Part of a small language model's weights: width 160.
Each number is 500 + 40 x the weight over its row's rms, rounded and kept within 0 to 999. Layers, rows and columns count from 0. Numbers have three digits each. The size before them is the row's rms in percent of the matrix's.

# layer 3 attention query, 160x160, rms 0.0811, rows 0-159, columns 0-39
109:459512539477420505533485527495530536501465442554455489497569479519586523502479481515613464477464477530459506466590538491
100:515544502500490437469496485527539517473438525597452494530449512534572501524521527464535434498565523425498509484530527537
111:517418461475558581524457479513471539504495484420488511531494590466501474473464495499507473469400492526512479490479524546
105:496445590474458493497497485503540452421522525563463547508506538498483593506501535491509535516530485533442553492436501507
121:486432526506572537450511442503445511485539492468575475563486607487428508466552540585476470482513477505479449445467523554
117:481464516528430472538546456506511450459490528559505509434530488526508522485481539511475517463506508520567539557399504514
112:504460521578578483599512430475490514483515545489536488417499463487451610504491555438494486447491484532507451474430494520
111:479454521525498528509557503494473490543476504553507483545465513490619537568495527494452561376530477555511481448491477488
111:483522487551536489386502468480533523547582510496573582535476540496444481500505496590526492509474541498545473416471532533
102:520493493490534557537515571479474547560545544520536467452489483507571434520504562498444473524506498502542500417539479529
120:511507536508463516479423505514460507498502520426516534547507529374526524507463556452481431484536543506476471500490572501
116:533449547497502437476550477470480458433563517543513526515501509516413519428485401543505514502524522489435486499438502503
115:527459546545551441440433517511501407461503548434531512503517471531449516497507542485505575557453513460414493539506523476
103:521546474527455503554535467489517483534456479575413499493491462479542509442433455477466498423467538525485504478453458475
116:435563517388552510525567482485500529515511546540522420512443473505523533563463549513479468547531471485508560511463429533
111:544486514584540557557486533497426467466484491414641487500487516447482557520449539464465529423437525473463461518468504487
110:498503475475483503498428524518508466452471433387510455437514476422543576527553519511480475460542495442492482505480481509
099:539536511471526465554441441514472483525508538405463475442510470543505459469472468414501430536426539540539532511509469467
124:510523508460524546517443600520498498459500496481506513503546472443528491570472503467460556562517514512451534551445499561
122:517566462530486527489497523464544481499571479492525465482500469508518494518471538529565524448497438494521495565523549486
116:469504537420456463471506482502525549490456465572465496465478546473581517488475522470559424473595430431468560511571471439
109:441513505465439472557511423532496530493532507485491461494535441470527532511472470445598531466503484561500543528557443397
117:459494460498402508513568468445529444461604552583464472498480512513480503498506500413522467422531528507498500529443452489
106:471451484489508482547526420500484567482522486513499474476432517441521502476490472460538473472545517567505533466436477452
121:523485521483507590506583525494521470492508509549442575482494552541485512448430505461513548544398556508450546550565502453
107:540448496491487569524546552490536429479553474549497507486501481493511534495512530517468535541523409468484530598499500520
120:548465484418452446524479480469477489519541458420518435471476437502477486499539503547506570533491463490476513472563533448
129:503454487558591536535494427487494469482511532531519407553518500508537506545430559473494547440479549534535514467558474480
124:510474474513481463554458515535468501468462493517471526404464465460520533511505495502450478536549492481455502485512504500
119:470504476526434534463413514528508562549495516507471497482487553489540472531540550495515458493416582477601515491519466507
107:502464511477472529564530488463473472490526461503554553462501500500482565524568572448428505485484510499454494472492474485
109:523460533479515571515542489487527537441595517455482541480536566490488515466443403493555491457476498516518588531514528480
080:497507496448468474505500516506492471564540541524453408513530506456485548519524488481512457436567524502498447472530489523
072:420554493501497545518554570541573469496500583540549559501452539448535512497504468564529543455441496489541498500491471467
070:547396557515481539491511503557559413460462508518492494561580450437535536358489504502495522494552510551525546540507532493
061:426505487460528488458571458510479480536491570537502496444541473528484515439516602523517448450432559558548492571497448462
071:492621491438461549442548515484542478524468526478536493557457524515577479500543525471486496528463485459539575472494428494
071:497580508479468557515431508499481547551501524508499547465516543536525458474513479549507576474460476501460361485497507535
069:475504486476503451474504502475511448505508513432452457480593409493538467505459456495502493502488513490505492577487514467
070:484512465531516473474458525528457566516536498512443488441511497491467466537448455476516514475445518499428457552493518472
070:499485458524537541503451527498541524451452482466431570442503469514467536460496471514474516477440469508488530544471562549
076:500504444444492489555383562442418524499546562478537519448557479527452462539488438516449480531525444525441498569528434521
071:498542499458488490547404548531546513478457409453462518487538509538517443498392455574430542480443435514505449479562492559
071:531561466553429496493482476491553494498493497543543479416514475565519448511463430495557449466572490562494495485569528423
071:482498515526562565513478466537492529493498538586403501497455525487511547426460569501519517554539558560540489536441625578
071:532497443535532498474502487491579499421522447559473462541511471498551476473516460480511522501553428462490548469585461475
065:492447510499499485436549459498509568500487499527517536508539486459474549505546577530566468558529551519533556511470543520
067:573477460520405490535464541483583431481544507539448494474489464469439569452556520433511495452471512504546397512499547510
076:449489520509490510513532527527495539421534480471599419486553516531498501483488485449559441488492558520433428499509545460
071:502610445529521509521472519539520486451453483466546506408583537488421513528473492458474417432374524447459471488500510501
072:515471502500503483446559471517526530482552420539475456485502548496491530457546490490523488478438551435513455419488553490
071:494508513516463533507513529522514564525470466523453551536448477453564511517492468511465464499467515502466496489441527530
065:497510503516520541524391469503442574537489539452489533523484512463466460562518478495524484526514515433515395467479527525
067:476503473493574453489515494529495452477511456498484452516495473492529551476546538491479410493515486460419479557449563462
072:555492490559482513507404474541531430524475495439492599487523521444526500456479546477515538480432505421453491488574426474
074:496544489507573520437541488483523503454549483477488503533445535533493498511454530535586557499505470493509558527545507516
072:462498431504462498527421488500468434507509511516536525536515499489459438496497506543474475519572469498528492515517501483
069:496519509505491513485538521544497482472501480533540536523553497492490510560480522509466513551498556512559455499421477511
063:563408532577420489521483434493522452494499452462536523558554427507519470454534486442493453408552536543549483441525504478
078:469539409482506480520499454461511463485467435517448456527489459473512425510512508412458500480564418498527465500540484478
068:499583556491492446461493504488477494523477468446535557493509527505405459464485523578505511510471458555469461531461470492
070:510598425550553460522460495492485454515514457473453465544413529478476498505522481463492517506502593552512497500524559465
070:477495458528569514514410449508481434493461529474517439508478505447569551456501473445497547475550486581531503595502539519
073:564574473494525520504437540484463534482506479447467567511491537498420472499491444529495467491452486465535470501500479558
085:523492486534551521474431475540541453447540595467511461427424488555552489504406473514464508511535548558425512565543551462
069:555523561478518423543412502501531522508524526480466446451463509477500464449433448548506553499509470571469509493523488512
079:483516531507500465554485410499491494510483547487472514500501514559555410532495534508528492443556465483415509535498489522
066:490439484476502520473551489481453499508506435576481516469529527486514516415568533480541496508434512451521520453509445513
063:529526473455542544541461426439433574490511462492406559508503449488499490490422533489455550567448468485504520455496527488
075:454513455492495540498380566525482457483519457575530479500482523472485519509510487473447511544477512519543505531521506486
070:489491505461549513515428411486477540472478563461500522474576496491507486527586513457517540478515495496486462517499494491
067:515552465534531527456557471469482543492519526511575552503544493547568480477550515456489519523475498523524457401469506452
073:495537458588544461472441508533540469493519506437439448517489582490484513515415532515505539476492508595522556525527551458
066:436473448519532526447493510495534480492484440552463440550474514546537505459472550514429483524511496559474556520508527469
069:469498468481505591406472552502558493527511491582566500481444461507499497460503476506427415570528539469537547547495538465
061:501533428581423467536446521493460505551471437472520564532548526488551487537396558500469482541511510505503559497543513437
076:465555518499496517500495423467522491515449533474472517546555480564599441526491549490524447475533482520447519559501482491
065:499502496471535516597524479495455459507519553480416477473513533437443473507472465464453538472497470510508480471462454485
072:491511458436541503507493537513529516495503527538462508460536532554482560484512512509444481564493458516503536496501502441
080:413490510465434543540499530515452491525499468534540527537526499492473480482582535470476494545488449451562525492487450532
064:485501466490522501455502522446515472502481440511488460556498545506594485447498556533527513526483530580519575493514506488
062:465481510475459549553478453517467507512504512508415534530550489494548372581524552475510525492510448457459497480510500540
065:522543478530557467481470547471500491470487581511482428467440536525479566431434479495469479533521546611499478492503550449
067:490441533524528581488482498550515442498565512558477434470454496468543427525528554490454457451494546454445489576519502557
065:511433506451493529473428478541530477491478547596534546449532499537483454476574505522493497443495438467423480535514495524
063:502518548461492508471586450491489529500525479439477522594489481539488464518449506516529498465508500521478479474467515434
069:530479477534497521479541425511526499509531533470448536441526444473488361574539495483529470524492506423468519470499482507
066:506545470541521548383492449466570534505488509495470470565559518536566467431515529483496488543517551532440516458541511426
066:505513490496490517490405456485515479510484512419470521552549491498502454542482520518485522528513487490471497546527535457
057:567491511496496484486485605575475515480480513518530469408417446479520515495523398509479504511527501479472506469489520485
065:507523532518479498541485475500524485556539536469506548507499484472454431455487493466533501441546477438482501523461442520
069:465552478501494479563443478490465444494439494517443450503459580529555390541463520560498500510502520548438505561541466563
068:456491455513408505541492551491498465528544458533570514575450540448406560500506565532551495472514515442572500531500482523
067:532517543540492480477453517554488470499466568484561446447434494554520468441551501505531459506499519503459509514471461455
067:541479487532507492533543500496476434506514435496543473514514497480507500431544545431499505415445509463477485545535508535
068:478551522489508476520538498477476516490464531507530522516522480571471576447411497501516565505488499580531477458466518442
120:529421530528493438541522496550469574445534555453492573443514514430510453486486470520579493474475459477495460489590482503
132:506455470516474473483558468585545512506568525525535505456453553517476475481541407519520491488523548438479487472475485440
131:530485392544545487482460457494564531492478406518455502429514546464506481476449457551480465490444526487499514560520528521
127:580531469537481564436535536557456492485547454416550480529499576425538537468568474537486543515532454477520486508531498495
128:505538480458554441510437460507481524509525449567455484505477479477527448553571477445472568541451562471507590463510513532
133:495543451533517477451479510535520504446568443532499477513509452555498480529525492472470594575484530474517559425495485591
130:488545518521492536465537523534523533550502531482441544508548458526532386486488403571443509515449521417488550497565472491
137:572519394607474551508522533560517479469479478573494527517536517532491527498448499477459576553479545503399538515506530519
131:495425543484467478562549519517516530480508557548485486483508471537446478528538510463538460474520416514516474502474498457
136:457534489501496514541451453487455550517526485570495546501534446489415493512439563441528440508461460508422451519435485543
137:537475446497485507498544452512537586412456465496556558507558481484489544446448509556508501490423472503557448513526552547
127:485517563502551508505506411486504524529513453548495557516446612536468529495499531537476488450495538530468454520501539458
119:510538502536471579463520478604432527490453458386548483562478543420588564471569569469518554499503465463538462497545487569
126:497473508428479439517535565479562578516523554521488511600453487556505503519475506575538556502563494519473496479513551476
142:438430454508542537511530417526415484492498510540577541437490536471476533439451516474523541516469510525501516503557543492
138:469514478479502476451573480523482505545572513505488480560494495526466478468597475490491483480479538501541535468442533449
145:497574542488546475482495449536490460416526469500477516587595519536535507483513549484466527504474443540506443519475492547
121:438451571527494521485484433507449571501519489501428503465485487492535410541518521519584416542513501495481520455527528512
110:486514495544470485489474502485543541502545459493517533468519479454486527474507432531514499475491494443472453501526471530
121:528543534518482555564461527507523510502542554538460484501459562514504465537522509558471565534546507515440458484426454532
116:513506457468458513529520513524548512481554434510522530494554566559436492529486513528470524529472409521535478555408476547
133:476492479494397524512491509507501421533530473522538523532458558529521506510457471529529542491581507500458482549455459531
137:546501526484508504473483496539604517496405502503456533595509486534591501489458491526541512449483501476452486490551545449
142:463475530485505557572584458497492489460457536518534482468464496528585486473512480443456481384484543485527492464465494458
121:581567554561457544453479547519462570541542484473470566519461544429520493506516507573440530557502466428478519511509479481
134:472527464534498585478476466552451550500494453519480466528474479428599487554480586423509451482525566488464514494432580557
142:549520537521513481490492470461492477546536441516545571588511508458513509479504554563463519466450512556559438564465498438
105:544478469436546454557491545435521439429585482442474521455477530478487573488536495513485562515517532538549468595508530469
128:581455487505498485512529488496538496469404526491461471451500557517405521521460458504468457515520445483465503528524468512
134:489448466462551467497500558577525478444531558491458462515560471501565426515538458484475564429498544478532490450490490479
137:525450539551455537543527416474567497421523560493470508442530506474480487549450460527479454519461630474470455514485526488
112:513538472532513492522497429525470493549499447553487575487496567469413480507505529466471454496461564568457508591504545473
108:545520501590508532511494462496462514481498450539506527411506497452494560507402548532476490541477518506437474561488506524
111:457531521544460571503514457529439520458559436447572490494515563453498556493529563455541481524509413484520469489489489562
100:476532528531507457531484473442460511523572510485463519442533442541407456492555460515436456547407548494516494552470502447
073:486472573475492493535543478479481491449490544437536555481525580523493517494553485543481533480494466507597472535514476441
105:461552468495555503440495437497495388492471499478559463501530510567506472454536470471471500507479561484580506449558504505
124:467458441552482523498529488539455487482573509491572487364512497436452490448509442494535474505463517460571492522523474513
091:541509496509472505417522572565479539461567517452488529525510448444511524480528487479505519558545539457510520459511496506
099:519485567428520472520491573405483419482523560444566458511488435486432550477533547502492537494538438572638423517476457465
103:495453531485551438555489484468484508465560506573512506469457536482467515504502501461498532518489575567502493474524553498
115:464422507476465517502494484475511423514523532460470437436441493508526525534481536503593439495575532524463533492481500542
101:490493497489483473484476491513590487464528510497500507480505491563507500504458451571507536541484502452506484466519479536
091:577525508528471496414456533510506496481546429457482553484507532424546515524487467585471520522498481507543460545526486458
088:531407582472528508521571500476531531391522554444517521544560466505481510477561485457524474452484506526565463534483558453
106:452494473500488580512499454511444500473483467465569480511497444439628492443499532439488513474468550452542512460494556574
107:473547553490424541528526502513484477533548479589525532605482530547543511553510567513471559513534537504458472502400486521
094:519451507557414488484515564465563529606506521512525564515510496513438455511417446615492449479526511490430461535505496438
111:490419506435520437508525528498575533449420556441470450495550411530557521476457450498545504405494452473540469453543511527
090:528542527531449518452463579447533546544485504490430461536461487481571486561489495547520476538546474462460555439523508538
095:522463433537499500521492508405483456513559479481576491474444593449525546488477467569470535413515568579484474560457470486
110:481465488449528427486487514497446528531537521523509499529447509465479513461512532519571538553520473516497516487542569476
113:439560555488517501472440550554457401508565480488462478530511506471570439506607501437460520486537471533510508479474462471
113:483451549494535492473518476553478562519541545514509540558466443459620450480558534536493487434456555499520524506467567441
078:467474521471466501478530533489454483504524564535505503556548471548469482520523529474468575560529502530516543479487502536
110:528568467527459481501501550505497460494522461451538548602551499497478557433469534507558555520483429534528438556527475518
114:502555472525487546484523489474423510570437466463526501551531513450518554452487596479500506516466494529529513580507560527
128:450463596503487507505543431437453491575453519487507543473469476466503527471459529537568442434492516522516478528551495411
093:496564535513533511506398440465456523502507428512484559453523520458469501536445560452501393523507473543460494568556560508
104:425492508472481532515506526461468510569469505544527433469470454514438450554509566455562434527524432486478495473421475503
095:474505519472523464517524466488500458519517508536597458522487514549509552476506547462515401426543463573499453526395506466
110:512500488498538520545446489507498496500479466549456533540553513491510513527412540502521485492502462537463422551521532501
101:507446497530472514530547519556500548488503491464492498456448552455555507535476435491547475456565526464411490444565551447
103:557457525482476490495567539527505512516444538397516521497494584509470535494531497563466512502526402488597502527524445413